Weights of a small transformer language model.
Size: 8 layers, MLP 256 GELU, vocabulary 2048.
Architecture: no position embeddings, tied embeddings.
Each number is 200 + 30 x the weight over its row's rms, rounded and kept within 0 to 999. Layers, rows and columns count from 0. The size before them is the row's rms in percent of the matrix's.

# up: layer 5 MLP up, 256x96, rms 0.111, rows 191-226, columns 0-95
# down: layer 5 MLP down (transposed), 256x96, rms 0.104, rows 191-226, columns 0-95
up191,098,230,185,220,199,224,187,185,247,138,176,153,191,254,183,242,202,223,198,137,217,194,203,206,146,167,169,246,211,179,210,209,238,204,204,191,192,246,249,180,178,199,211,166,180,165,192,174,230,237,207,277,177,172,200,175,216,209,241,233,199,136,186,216,169,187,231,267,212,167,221,189,134,195,218,138,194,212,215,207,146,211,211,197,208,242,169,243,234,215,233,180,195,199,178,209,215
down191,094,181,179,179,237,166,184,147,188,209,156,148,254,175,242,155,230,226,217,245,173,231,249,199,253,237,178,230,241,209,182,205,161,188,229,200,194,160,206,217,200,215,120,205,221,190,195,181,190,225,250,210,256,205,169,197,249,160,155,187,136,222,202,147,206,174,160,230,204,198,259,210,175,161,236,203,196,160,227,186,238,209,196,204,216,211,167,215,179,180,215,187,196,194,215,229,215
up192,106,185,155,195,220,221,204,248,184,204,162,219,230,251,241,199,172,213,195,194,207,127,193,200,202,187,239,195,200,197,232,258,175,214,200,176,206,175,224,188,144,162,189,200,232,212,185,245,192,232,184,212,225,192,120,176,200,217,187,202,245,236,138,218,216,156,245,199,136,167,196,232,125,240,247,187,171,241,188,143,201,197,213,182,186,190,191,191,229,221,203,215,185,198,209,247,246
down192,116,144,271,204,189,188,197,227,205,173,235,215,237,235,208,174,171,207,201,225,219,184,202,179,204,148,168,250,196,210,183,168,222,232,165,244,197,172,199,198,162,206,214,203,243,180,229,125,228,266,207,212,181,227,198,236,240,190,188,140,233,197,216,179,228,158,205,200,210,205,181,214,150,207,163,186,197,233,217,202,170,267,221,215,182,211,110,152,179,161,181,179,197,224,214,234,219
up193,092,199,218,191,177,226,188,193,233,253,194,173,222,222,212,201,226,174,167,201,155,117,221,241,172,174,193,131,226,206,241,194,180,204,200,130,186,215,216,206,159,156,236,173,202,232,177,205,198,236,189,230,172,166,199,127,161,207,205,219,234,170,238,233,220,202,237,192,216,112,203,243,226,236,179,144,186,189,213,157,236,215,223,206,201,188,192,195,216,227,236,197,214,223,197,170,165
down193,090,173,187,169,149,204,177,202,232,201,241,214,156,219,198,232,180,192,223,180,146,186,180,228,190,220,207,219,184,187,227,208,234,233,166,238,166,181,208,201,131,217,189,193,248,191,183,250,167,192,206,147,241,206,242,197,160,223,216,171,202,128,166,184,225,230,229,166,183,192,173,162,204,212,163,228,285,193,231,208,209,231,227,224,175,196,188,176,223,207,190,287,174,260,217,209,212
up194,103,201,222,152,149,177,176,202,188,209,205,160,161,203,203,200,239,204,173,193,146,214,168,273,170,188,141,191,191,247,216,184,206,208,186,262,215,260,226,200,168,198,204,187,208,221,175,185,164,199,230,277,254,202,199,192,202,283,230,185,148,240,183,233,198,229,242,206,218,183,201,179,210,242,139,151,166,209,191,204,200,191,213,234,176,146,189,210,250,220,217,211,195,199,195,200,200
down194,098,141,220,235,130,218,185,219,186,190,191,227,233,221,185,217,254,208,187,201,196,206,186,229,194,154,207,174,219,221,190,182,216,201,151,207,157,238,171,224,233,151,220,136,145,257,215,183,190,180,200,253,235,201,206,175,169,179,215,169,170,259,207,172,208,178,189,171,191,191,225,268,214,185,207,253,191,159,246,246,204,209,246,210,178,206,178,222,187,254,156,191,148,209,186,213,227
up195,095,200,203,124,164,238,188,214,168,252,205,176,178,230,238,240,315,157,160,196,164,214,194,212,186,168,178,205,208,217,195,139,195,187,208,168,191,201,167,204,201,192,239,228,217,200,137,187,210,252,161,231,185,199,238,212,184,216,208,202,266,215,181,253,225,192,221,201,197,175,216,161,194,150,194,193,182,224,229,156,210,191,224,207,231,210,203,227,174,224,247,171,173,210,208,168,164
down195,100,157,225,261,175,198,229,222,251,233,167,197,178,191,246,204,245,236,226,183,200,236,194,182,167,250,186,164,167,229,228,154,245,195,122,173,207,169,156,183,266,194,186,213,196,184,198,172,113,190,199,213,226,217,188,186,188,151,196,196,211,179,193,194,267,215,231,167,181,227,207,202,241,251,170,177,222,168,234,208,188,162,227,202,239,215,158,200,204,178,196,181,172,199,187,178,209
up196,091,207,196,143,157,200,223,206,188,249,206,175,200,188,216,193,206,224,204,203,148,147,166,218,192,165,179,167,164,215,214,197,240,216,171,214,168,206,180,234,178,208,144,209,221,220,210,211,210,260,142,212,231,210,254,196,200,161,174,183,212,230,178,184,259,243,186,238,207,178,205,256,207,219,172,216,224,203,175,183,237,253,198,211,173,173,198,124,243,225,214,173,253,219,230,185,122
down196,090,200,155,183,180,202,194,202,225,176,193,207,208,205,202,153,287,225,184,223,245,200,232,216,182,242,237,138,197,178,161,228,238,173,210,205,204,214,199,204,228,240,176,222,217,143,193,221,224,172,166,225,177,212,238,165,223,219,195,184,235,181,197,234,185,199,222,197,222,173,209,144,182,211,195,234,184,215,229,221,189,202,185,200,200,185,240,197,138,142,131,207,177,120,260,241,152
up197,087,181,181,190,189,215,218,204,235,207,213,178,203,221,185,159,229,221,192,192,202,167,218,160,201,240,227,215,205,210,216,183,148,151,191,207,244,245,197,187,204,129,239,216,199,222,232,265,222,191,168,234,187,231,212,234,210,177,181,254,233,168,183,245,182,158,152,202,169,140,190,181,199,260,234,209,229,167,190,177,167,175,184,171,276,163,213,158,183,198,197,170,147,202,253,222,238
down197,081,215,180,250,215,200,188,123,208,231,247,208,200,247,187,193,164,195,203,142,211,171,184,187,235,180,190,223,221,181,180,256,245,218,237,212,177,185,200,211,143,201,272,159,189,128,195,173,195,177,181,184,173,208,200,139,162,264,159,179,196,201,179,197,232,216,225,219,210,262,205,211,190,149,157,218,217,210,217,191,183,186,231,231,183,252,235,193,234,189,188,201,226,233,160,191,185
up198,102,171,144,161,230,220,233,206,206,198,174,218,182,249,210,253,179,221,175,196,181,194,189,198,139,151,210,197,236,222,233,235,209,218,194,231,235,234,214,176,203,168,223,212,228,229,230,181,229,187,245,185,228,267,185,168,183,213,185,200,262,229,145,209,198,126,221,224,200,196,194,155,174,176,238,186,164,289,190,176,217,168,220,231,199,201,163,207,210,203,243,193,199,170,165,174,240
down198,100,188,199,209,196,179,208,234,217,262,190,206,180,172,203,211,235,147,200,200,189,232,189,223,247,210,211,156,212,174,173,153,206,194,187,263,156,200,195,175,236,195,212,185,223,177,200,167,228,245,215,165,201,180,185,213,202,222,246,198,179,185,219,227,169,185,125,189,263,224,215,251,200,168,220,210,181,269,232,188,182,204,177,175,204,187,225,199,182,97,219,176,144,233,254,182,168
up199,092,214,178,137,233,192,243,197,219,266,245,184,192,220,184,216,200,191,183,169,202,159,218,192,225,162,184,241,179,199,287,215,160,239,220,191,212,186,182,176,181,197,206,194,233,192,190,216,240,252,228,225,168,192,150,119,210,218,158,202,193,183,220,199,193,231,227,183,180,218,156,164,197,155,186,177,222,172,194,175,185,145,202,247,160,193,145,213,244,172,240,197,190,202,232,244,165
down199,091,200,146,187,229,190,193,220,146,193,171,201,216,204,214,259,192,188,221,243,215,252,231,145,191,192,187,195,254,204,233,173,165,183,222,207,178,191,201,179,233,190,201,147,206,240,186,237,188,150,284,162,228,190,204,214,149,229,239,152,154,205,165,213,179,202,177,245,188,182,179,171,210,182,200,194,194,249,223,205,183,185,148,158,181,187,201,212,232,175,185,228,288,234,220,200,209
up200,110,246,202,172,217,217,232,220,174,264,251,204,215,183,199,194,187,189,174,156,217,116,189,174,187,159,188,197,193,221,241,204,171,196,196,170,210,199,195,165,189,161,225,164,264,269,158,222,172,195,211,202,221,209,152,151,228,227,208,146,213,196,212,197,156,191,217,276,227,198,189,229,188,219,181,253,141,217,239,215,210,189,154,186,235,194,174,230,238,219,229,194,171,226,188,176,183
down200,102,172,182,206,204,224,132,191,185,160,231,216,198,207,171,215,155,225,156,229,224,190,212,203,183,245,194,215,256,249,164,174,221,195,249,174,180,139,233,243,286,196,188,239,181,158,240,173,182,251,225,213,177,211,205,231,227,162,227,217,225,199,214,205,239,235,229,201,230,168,132,169,207,215,210,194,139,194,181,219,197,205,207,200,161,163,155,169,163,193,188,211,220,185,223,163,201
up201,084,205,191,218,170,186,182,193,183,224,246,137,252,203,141,215,212,203,207,192,218,209,143,231,170,247,222,240,186,218,185,210,165,200,174,212,205,171,219,153,214,184,190,186,252,178,220,252,203,194,134,203,160,203,182,174,166,177,153,218,216,228,171,238,195,242,199,182,145,206,190,212,180,207,210,225,223,148,157,174,208,302,243,195,213,215,220,195,202,246,174,182,199,171,215,202,142
down201,089,219,224,194,189,176,239,175,215,166,141,233,178,191,238,194,234,208,215,199,197,213,200,176,195,157,244,168,225,187,201,233,195,181,242,209,173,250,191,211,115,190,182,199,234,229,175,199,248,217,238,203,145,208,184,255,219,174,224,143,182,149,193,237,211,193,197,232,177,232,116,181,180,177,208,236,235,215,244,155,209,136,176,204,178,180,260,199,204,225,226,230,206,183,205,181,194
up202,088,179,210,200,224,244,276,176,226,220,210,198,136,173,225,264,208,254,258,153,213,223,177,194,168,252,179,252,184,181,190,183,200,233,170,203,205,230,275,195,164,208,188,167,256,212,231,235,211,197,234,217,173,243,207,202,210,210,200,188,168,202,193,224,162,213,191,189,160,206,212,185,138,215,206,188,194,133,187,207,129,210,207,182,188,242,201,221,221,182,218,219,170,149,199,217,184
down202,081,261,198,200,196,158,175,194,258,187,211,226,187,183,204,139,193,200,249,183,168,174,153,182,167,193,212,207,142,242,192,214,181,240,261,221,192,200,148,170,169,194,230,233,208,172,194,255,223,153,217,177,196,181,204,279,199,167,239,224,163,199,171,175,181,192,241,200,249,205,183,159,213,204,165,223,158,241,232,207,219,249,215,187,162,237,214,224,186,212,138,232,193,207,189,195,192
up203,090,252,190,143,209,218,197,215,221,190,170,132,155,240,162,186,221,211,214,192,210,193,182,204,158,189,235,185,203,191,202,191,213,227,218,192,187,274,214,181,124,210,158,209,204,202,124,221,224,198,176,183,175,176,235,180,116,167,227,221,178,166,205,209,187,234,184,222,174,140,199,214,204,189,195,189,188,224,240,180,177,184,203,251,193,230,208,229,192,248,232,250,215,241,160,215,152
down203,093,165,178,231,218,190,224,178,206,218,175,165,191,215,205,172,212,155,233,209,211,188,255,255,239,223,205,163,239,190,231,239,192,144,203,219,225,186,181,199,239,249,147,234,147,173,166,231,134,233,152,205,129,192,250,184,201,213,196,171,224,281,239,160,205,234,191,192,192,165,233,217,248,211,198,233,190,183,168,196,182,219,175,165,212,211,165,208,193,173,178,194,217,180,221,173,216
up204,108,206,173,244,255,217,214,178,163,166,153,203,162,226,202,199,234,176,200,151,192,205,152,262,160,171,230,216,285,186,222,238,169,196,193,219,220,228,246,233,212,173,239,223,176,218,179,182,275,237,212,199,160,245,201,166,196,226,243,202,178,215,198,193,223,197,206,179,157,179,191,190,173,180,204,179,214,188,178,155,235,183,247,209,177,240,160,189,236,266,227,174,187,180,181,197,228
down204,098,230,234,197,206,202,222,169,277,196,220,224,266,179,170,179,210,191,179,234,198,222,196,204,250,191,268,242,216,254,231,176,233,193,167,186,181,147,187,229,178,211,222,264,188,216,202,205,193,177,193,205,180,233,257,228,168,205,192,166,160,207,226,161,193,211,178,175,173,135,171,172,168,179,188,173,138,189,206,203,225,142,194,179,191,182,131,222,205,221,193,233,221,206,244,217,171
up205,103,248,192,168,188,199,220,279,210,222,249,188,220,235,183,218,182,228,205,170,207,156,193,252,219,205,193,192,201,190,224,207,187,156,170,141,137,196,245,182,219,142,204,171,217,208,149,171,222,203,160,243,216,168,153,191,180,259,254,228,241,158,224,222,190,150,210,269,223,209,166,208,179,217,224,191,239,153,161,232,214,168,188,189,193,192,200,209,210,200,180,213,215,212,199,222,158
down205,090,220,221,196,151,165,117,215,209,215,179,179,219,245,236,194,162,220,218,218,180,145,177,201,202,240,253,234,263,233,225,250,184,176,174,197,226,240,150,175,209,199,177,174,176,176,249,200,186,198,200,184,187,147,224,219,221,167,198,227,225,227,208,210,179,218,153,202,185,203,190,220,168,197,166,193,178,210,270,226,169,201,242,241,227,186,169,199,247,159,188,215,250,191,156,161,167
up206,095,191,176,207,118,219,161,184,199,194,207,181,184,262,242,271,174,201,218,160,211,187,196,228,187,232,190,201,195,187,121,179,177,215,187,220,225,165,216,180,220,196,185,197,212,215,180,217,149,228,249,258,216,249,222,205,224,183,233,202,210,235,207,222,177,157,230,191,256,187,198,164,208,138,219,189,177,241,186,191,234,159,176,241,163,155,163,151,200,241,227,197,240,186,193,183,201
down206,092,167,249,192,204,161,206,140,177,163,188,161,190,154,204,190,232,188,141,231,186,185,223,261,201,199,192,211,183,156,204,220,236,181,157,208,205,199,224,205,172,178,149,197,211,175,231,160,172,147,202,277,212,214,220,258,176,258,229,191,209,194,185,191,187,207,217,182,243,215,187,170,230,241,174,218,226,252,213,177,168,188,206,212,168,238,159,230,192,242,209,258,255,177,194,166,204
up207,096,194,136,216,162,181,193,290,161,187,204,192,162,184,252,191,222,192,240,206,266,220,177,242,201,211,167,241,181,215,173,212,202,207,189,250,198,210,183,233,200,179,194,164,227,233,228,198,216,191,202,246,216,217,223,238,129,242,206,216,172,208,191,204,258,127,172,188,217,176,185,214,165,241,221,132,205,173,147,173,161,185,215,181,202,221,201,194,205,221,206,209,185,171,231,191,157
down207,092,168,260,207,201,214,216,161,200,243,120,190,201,263,188,187,134,239,170,185,259,193,211,186,235,184,183,178,228,196,208,233,154,229,175,194,207,205,194,198,209,206,267,211,162,172,180,197,165,217,222,198,252,185,176,118,233,149,237,198,200,195,230,165,164,213,181,207,208,224,215,197,188,212,177,215,157,184,156,233,224,180,201,218,258,165,179,218,182,212,206,202,195,185,236,260,183
up208,081,217,158,221,206,205,294,207,188,218,187,223,223,192,217,250,200,241,151,164,187,185,228,214,159,220,210,206,186,147,243,204,192,194,234,175,179,202,199,184,171,202,170,206,208,173,191,173,213,259,258,245,219,181,199,176,152,221,196,226,175,196,207,206,259,154,221,141,227,221,189,198,144,222,215,134,137,217,210,191,205,216,196,205,213,149,146,241,208,244,226,208,210,209,163,194,220
down208,084,165,225,245,205,203,154,210,147,150,151,210,237,209,185,207,225,258,191,228,220,208,165,159,154,230,169,199,190,178,201,181,175,204,236,228,207,154,145,237,223,209,191,202,212,206,154,211,253,198,276,208,215,161,205,237,186,168,251,175,167,214,179,192,199,187,230,222,163,199,118,165,210,213,222,274,177,198,182,177,212,193,235,186,175,217,195,169,181,211,200,216,244,239,191,227,208
up209,090,209,199,204,178,226,200,194,196,188,249,166,258,265,189,214,241,221,170,173,162,176,153,204,246,177,197,219,190,214,167,201,126,176,129,216,200,187,209,145,241,203,183,200,211,196,218,161,211,236,174,232,159,207,144,247,200,226,182,175,219,192,220,202,257,194,220,196,179,192,200,254,229,220,194,192,197,225,201,195,238,218,150,230,254,172,210,155,187,232,238,200,175,182,226,234,134
down209,090,196,213,205,203,141,201,190,209,219,234,237,183,157,204,159,198,220,174,217,204,247,214,205,181,189,196,115,211,195,213,173,146,220,171,219,168,202,190,162,180,206,234,256,173,193,205,234,201,161,203,164,206,144,227,231,190,189,204,174,245,158,180,188,242,251,250,164,187,253,167,180,204,222,232,223,163,186,228,152,194,202,223,214,210,131,236,252,189,179,176,191,172,241,206,259,206
up210,126,211,204,226,188,206,232,220,191,232,184,210,200,221,253,257,252,199,208,188,175,178,183,236,156,193,197,194,206,210,264,187,141,211,197,179,148,251,217,179,138,141,221,217,211,187,163,183,260,229,203,216,189,167,180,203,170,203,248,185,239,187,180,215,187,206,245,187,156,155,194,271,150,209,171,220,212,203,168,184,200,271,249,200,189,192,177,190,200,206,241,225,160,217,221,189,152
down210,138,210,232,225,205,163,183,205,192,207,172,181,270,215,252,234,167,189,212,247,216,205,181,193,167,196,214,213,184,188,233,228,116,192,195,140,157,213,165,260,124,193,212,185,184,128,147,239,204,242,192,214,212,182,223,221,158,227,202,221,188,205,185,218,252,171,210,182,207,200,182,223,171,162,190,230,247,214,246,147,186,223,196,207,174,167,213,198,236,192,202,218,191,228,182,247,174
up211,078,220,237,136,230,197,232,225,239,150,191,205,205,234,250,210,234,160,198,168,205,138,222,185,245,155,179,216,217,186,177,203,201,227,183,208,245,152,184,168,213,268,213,225,192,207,208,244,191,250,187,211,174,213,154,221,228,200,181,180,214,226,170,227,180,193,225,218,122,235,187,196,193,217,227,174,138,198,237,211,135,237,175,239,253,183,163,234,214,198,215,190,171,198,194,218,197
down211,077,149,194,210,152,191,202,173,206,227,218,264,193,182,180,219,164,245,210,201,181,230,226,181,144,153,164,162,173,201,248,204,192,161,292,226,215,235,201,213,190,160,210,241,199,183,192,214,218,245,128,185,200,224,211,184,185,176,191,170,169,212,221,158,206,261,262,232,241,203,167,168,192,192,228,218,194,209,179,165,249,188,176,170,161,162,215,195,214,229,222,231,170,187,206,177,175
up212,097,277,200,134,185,213,174,225,176,225,186,145,236,232,197,173,195,200,250,173,242,225,187,239,173,202,192,137,225,220,193,228,187,153,174,207,209,228,199,209,139,212,216,189,250,236,189,186,232,210,160,158,202,148,204,219,196,234,182,206,233,186,215,196,235,207,184,221,202,213,224,199,158,226,156,185,157,215,192,173,201,205,203,273,213,234,210,148,199,193,273,175,193,168,156,211,162
down212,098,222,222,226,211,171,211,224,274,174,190,143,192,215,216,207,184,220,187,192,144,244,170,228,148,227,258,232,184,102,169,189,164,271,151,203,198,149,195,187,253,181,197,185,221,211,195,211,210,177,175,196,208,179,183,193,138,189,215,200,195,179,146,191,214,202,241,197,204,237,258,222,243,214,217,249,179,205,209,195,175,188,194,184,198,200,191,213,166,241,246,188,206,201,241,222,203
up213,103,179,135,179,175,192,173,211,162,259,219,191,202,175,218,194,197,220,220,190,157,159,211,198,204,163,161,186,232,216,194,194,234,144,184,199,193,218,253,221,215,232,228,194,244,286,264,217,185,164,191,179,229,208,190,161,193,219,170,214,183,190,207,257,234,206,193,267,167,157,184,193,200,198,150,148,195,172,196,214,244,155,247,180,244,212,185,189,243,249,185,193,211,175,203,209,166
down213,091,228,268,205,170,177,215,186,169,203,221,251,216,250,201,239,177,214,220,229,196,172,178,182,196,166,207,189,136,233,199,180,176,224,112,222,164,165,188,169,212,234,190,220,218,191,178,231,227,233,201,152,223,214,216,255,184,192,268,191,242,210,200,207,222,184,208,157,232,240,170,161,200,209,170,151,166,218,176,164,180,175,242,217,187,196,187,185,223,167,144,215,239,249,165,189,215
up214,116,201,182,193,147,172,190,163,208,225,254,171,223,185,224,219,162,201,170,196,187,212,165,184,220,184,194,233,222,197,150,186,163,143,181,243,214,267,257,167,124,160,194,183,233,183,221,207,235,206,234,230,207,252,165,191,183,216,187,236,199,138,239,209,209,198,212,220,223,214,234,232,221,191,172,190,218,183,187,193,194,189,189,228,209,257,141,208,191,222,235,215,184,196,256,276,221
down214,127,208,231,240,185,193,168,214,167,140,197,236,214,257,201,204,180,231,218,217,213,180,205,139,269,220,154,221,202,145,207,198,174,201,154,202,227,174,201,201,175,263,240,254,171,229,282,185,234,202,204,162,175,173,223,167,169,215,208,200,230,193,234,188,183,188,234,220,135,186,175,244,201,215,203,162,184,200,201,228,201,239,209,183,205,216,171,137,149,161,216,227,192,176,197,205,211
up215,103,203,209,231,218,259,236,180,168,241,188,221,207,237,238,271,228,214,176,206,160,165,162,242,191,217,140,203,129,205,178,228,178,175,184,200,186,184,201,172,223,186,230,197,204,233,235,213,193,213,257,207,198,225,159,153,257,197,194,211,221,251,181,223,168,157,186,148,150,163,214,184,160,224,225,166,208,217,147,218,194,217,243,187,204,177,164,267,206,193,221,178,216,214,221,187,191
down215,105,235,194,188,209,138,228,194,181,205,212,184,232,218,217,140,232,209,202,163,224,225,229,261,245,214,179,162,209,224,237,215,185,140,243,208,211,195,207,229,167,209,239,177,244,228,233,191,193,147,240,230,267,183,194,167,164,187,190,199,214,218,194,181,161,177,189,193,163,199,179,172,265,207,193,200,184,180,178,169,124,216,157,179,208,214,231,253,196,242,157,198,167,213,143,204,211
up216,098,188,204,206,213,212,229,244,201,194,190,121,217,200,202,177,239,242,166,193,228,218,177,283,185,205,213,190,192,166,223,204,182,228,160,200,187,202,244,193,165,164,148,232,239,224,216,226,185,185,189,151,261,224,146,198,222,218,135,254,174,213,161,220,188,163,170,205,163,241,195,182,195,233,232,169,206,182,157,174,245,214,251,179,210,166,219,237,202,201,199,164,178,180,226,226,154
down216,102,214,189,174,250,210,208,187,154,180,210,191,225,191,202,228,186,176,224,136,168,234,220,203,142,192,176,204,212,237,189,234,204,176,93,245,152,233,197,211,175,208,204,179,225,204,182,224,193,265,219,225,196,143,180,192,203,198,199,172,204,239,174,205,167,191,209,236,230,216,223,175,231,140,191,223,236,221,193,188,214,205,206,214,177,210,260,210,116,206,207,226,226,196,225,238,138
up217,113,233,208,156,223,236,274,225,182,210,194,165,159,236,135,199,225,203,164,167,174,228,195,201,212,177,215,201,242,141,168,251,191,169,180,172,157,224,234,164,173,163,217,192,238,228,179,183,226,244,224,203,227,205,221,222,200,187,226,234,182,115,185,214,211,173,237,205,173,177,246,207,207,167,184,184,196,173,193,178,255,171,218,205,198,258,189,192,220,221,226,161,226,261,227,194,181
down217,111,210,257,184,191,239,187,224,217,219,200,218,238,159,123,162,192,232,186,191,180,251,241,182,225,195,157,200,211,194,174,190,239,194,170,201,163,240,206,199,175,194,191,212,175,231,164,220,157,193,206,176,97,172,234,210,237,211,242,207,206,179,263,180,188,217,180,198,197,206,173,189,188,224,191,236,218,186,200,242,152,243,166,191,179,169,181,167,187,231,230,206,198,205,243,192,289
up218,094,234,193,176,166,223,219,197,191,163,266,230,190,218,259,202,174,225,232,176,197,209,175,170,172,179,217,264,179,247,206,233,167,173,153,220,198,196,208,163,162,196,166,210,184,217,163,205,194,202,224,244,214,257,214,219,202,260,197,188,168,246,196,226,187,176,183,202,191,166,219,221,176,196,219,166,242,257,156,161,217,195,253,164,216,240,160,154,235,226,232,186,219,173,223,255,248
down218,087,192,210,176,210,214,196,188,201,171,241,212,155,144,270,190,201,190,160,220,150,221,242,229,243,246,251,220,202,202,242,205,225,195,180,209,220,207,231,228,186,209,204,221,222,160,185,175,147,187,223,203,260,133,200,166,198,235,163,204,209,184,176,255,165,231,167,130,227,216,191,168,134,207,156,190,247,225,213,180,202,194,152,228,239,225,172,198,187,178,175,226,203,233,192,215,220
up219,108,238,195,213,163,183,168,251,111,271,223,151,195,202,195,185,202,197,174,199,214,186,193,218,194,243,188,201,172,170,203,165,198,215,194,201,201,197,196,197,173,212,154,215,256,204,165,209,205,213,217,290,186,199,190,178,206,218,228,166,254,177,227,246,233,183,170,285,196,218,205,186,183,204,243,211,180,147,186,208,219,229,222,161,222,216,131,218,234,227,187,245,219,190,175,195,168
down219,101,238,219,186,222,189,191,202,195,202,234,220,162,221,210,192,173,201,215,236,253,198,152,209,215,193,159,179,242,224,188,203,236,212,169,206,137,234,220,201,179,182,187,236,215,234,233,174,164,166,219,131,182,132,254,202,192,212,200,176,201,190,189,257,174,213,191,219,183,180,240,250,206,181,200,150,206,232,175,249,169,248,186,188,176,198,132,164,185,182,197,207,154,192,276,213,254
up220,082,235,184,211,177,240,207,185,202,226,181,205,124,215,224,247,262,177,192,171,202,182,203,219,190,155,182,161,170,217,204,182,184,149,137,167,211,226,248,191,220,165,206,185,224,231,232,203,186,174,178,210,278,186,216,163,225,211,189,268,217,210,226,240,228,176,192,240,188,154,160,204,172,138,217,177,153,174,181,195,183,203,238,176,207,190,234,260,219,172,195,177,215,165,190,181,237
down220,089,211,142,181,209,142,149,215,217,207,237,224,208,212,164,196,188,222,194,238,189,210,201,188,184,240,190,292,171,201,217,191,219,179,169,182,172,195,217,187,219,205,195,178,218,168,168,205,167,183,240,166,213,250,233,179,221,202,146,163,182,223,180,129,209,220,241,195,244,238,206,178,169,194,202,250,251,233,235,178,253,213,193,201,243,219,201,154,213,185,164,164,182,221,221,165,269
up221,089,231,221,217,143,238,178,196,198,191,208,168,225,185,197,174,265,179,263,178,206,253,174,218,201,254,216,215,153,225,189,191,183,180,176,205,228,204,214,190,217,184,231,162,228,200,256,212,224,156,149,134,211,194,189,217,199,177,165,182,206,185,204,208,227,172,220,217,140,184,159,204,209,212,181,191,172,128,193,181,214,222,193,233,179,220,189,191,276,281,226,174,172,207,247,177,223
down221,085,132,223,198,262,207,189,208,170,169,190,210,278,214,217,223,166,237,161,208,196,219,236,182,227,184,207,169,165,146,236,229,142,223,161,261,209,269,209,231,183,248,183,244,172,212,226,183,185,157,197,218,182,179,169,173,224,204,211,187,172,228,200,204,212,234,201,161,187,182,234,243,197,205,216,155,201,200,188,187,207,182,184,186,168,214,204,256,163,150,173,221,161,209,192,256,180
up222,096,247,183,215,199,153,162,245,182,212,199,218,199,179,228,220,237,217,208,141,256,180,169,201,137,187,247,222,277,221,190,191,172,135,198,224,204,231,215,210,186,198,186,200,219,209,190,201,209,187,193,195,199,174,201,222,190,234,234,184,234,185,174,236,171,202,246,179,207,139,188,215,192,176,181,194,143,260,195,218,206,163,257,235,230,192,163,193,224,201,204,109,196,173,165,185,244
down222,086,170,198,148,250,179,165,234,211,221,191,237,170,181,194,227,187,244,196,202,276,236,169,210,174,171,198,210,164,151,225,171,181,271,173,196,244,210,212,170,192,188,215,180,204,206,201,179,184,196,204,236,185,213,198,210,205,208,186,159,181,156,228,190,203,188,191,199,218,224,184,226,213,162,218,228,224,229,171,152,266,177,244,123,158,224,170,162,268,247,219,197,165,214,208,156,234
up223,102,232,174,160,158,211,186,207,225,220,256,231,179,238,257,201,141,181,200,207,230,171,159,209,224,172,197,252,187,243,202,225,217,166,184,201,237,215,260,173,140,198,164,135,193,252,203,235,216,227,164,180,228,216,222,239,161,193,179,214,220,187,138,267,173,214,170,209,219,172,232,232,182,145,183,219,204,218,153,193,182,173,176,203,200,163,186,178,203,203,174,165,215,208,187,235,197
down223,098,176,176,208,175,199,202,165,196,233,176,227,194,171,143,167,177,169,238,190,199,189,218,274,178,219,273,217,169,228,222,200,241,227,132,187,154,186,145,222,217,203,185,204,191,201,202,220,208,153,218,202,204,169,275,201,197,157,235,199,180,156,152,236,170,213,179,257,239,240,205,239,225,228,156,220,218,193,217,228,179,216,202,244,159,215,187,206,145,209,174,167,201,209,233,187,192
up224,102,174,145,240,210,214,226,186,207,144,246,146,160,217,185,205,230,186,142,148,236,177,173,227,187,161,195,173,197,229,259,210,181,201,207,187,194,237,257,208,192,192,218,206,196,223,248,192,223,202,179,180,208,268,157,169,180,164,192,261,164,250,141,212,224,214,235,203,214,179,172,167,177,219,200,218,223,246,230,192,148,157,233,174,227,186,198,219,191,221,214,210,154,224,181,230,194
down224,098,182,250,234,220,210,198,220,223,200,250,182,186,234,216,187,206,235,202,255,173,185,195,254,202,199,138,182,233,219,259,148,177,184,166,190,207,143,202,213,154,209,204,177,151,189,222,251,181,199,206,206,242,178,238,170,193,174,253,250,159,170,188,164,181,208,205,199,213,193,128,172,208,197,196,243,181,238,212,158,171,187,204,231,162,215,269,174,204,158,208,154,197,206,244,209,203
up225,098,248,187,195,234,237,233,172,143,184,209,181,188,212,226,218,186,237,164,206,205,193,231,237,186,199,211,210,243,176,194,171,240,235,195,206,154,180,228,232,217,174,176,229,213,259,170,175,189,188,234,246,202,181,174,248,237,231,241,144,235,231,214,212,224,117,186,208,165,177,184,251,182,187,185,166,182,159,162,239,188,156,231,202,205,179,146,186,236,250,205,217,173,226,169,213,159
down225,092,192,257,205,254,193,222,188,234,206,175,218,167,200,214,175,207,233,201,236,164,178,147,220,224,220,147,135,176,183,209,225,205,163,259,221,201,189,169,221,186,173,146,219,248,214,175,198,233,261,222,171,154,204,223,176,246,189,196,176,153,181,210,164,225,223,231,165,250,170,224,163,213,219,230,206,261,196,166,194,248,189,212,191,170,168,230,172,231,215,153,212,194,152,178,217,183
up226,097,197,201,174,211,230,175,153,197,193,218,169,150,215,205,178,232,263,193,211,203,197,204,213,225,232,193,180,212,246,226,210,208,156,166,210,229,211,236,181,212,197,133,160,201,233,218,188,191,191,223,177,185,234,205,207,173,228,221,199,104,211,192,207,195,256,253,226,146,225,192,206,163,141,200,235,192,230,238,144,228,220,184,211,290,233,183,172,194,232,241,245,207,190,184,205,194
down226,093,130,186,240,254,198,270,235,239,225,207,193,196,175,251,206,193,149,205,211,215,147,245,215,222,206,147,158,211,228,218,158,187,177,157,230,154,158,210,191,216,194,184,245,173,187,174,181,146,197,222,151,216,174,208,196,232,177,237,212,184,224,220,229,208,194,204,234,208,190,179,157,246,176,251,202,180,159,189,188,214,230,176,202,228,223,180,256,164,172,149,189,215,174,221,222,182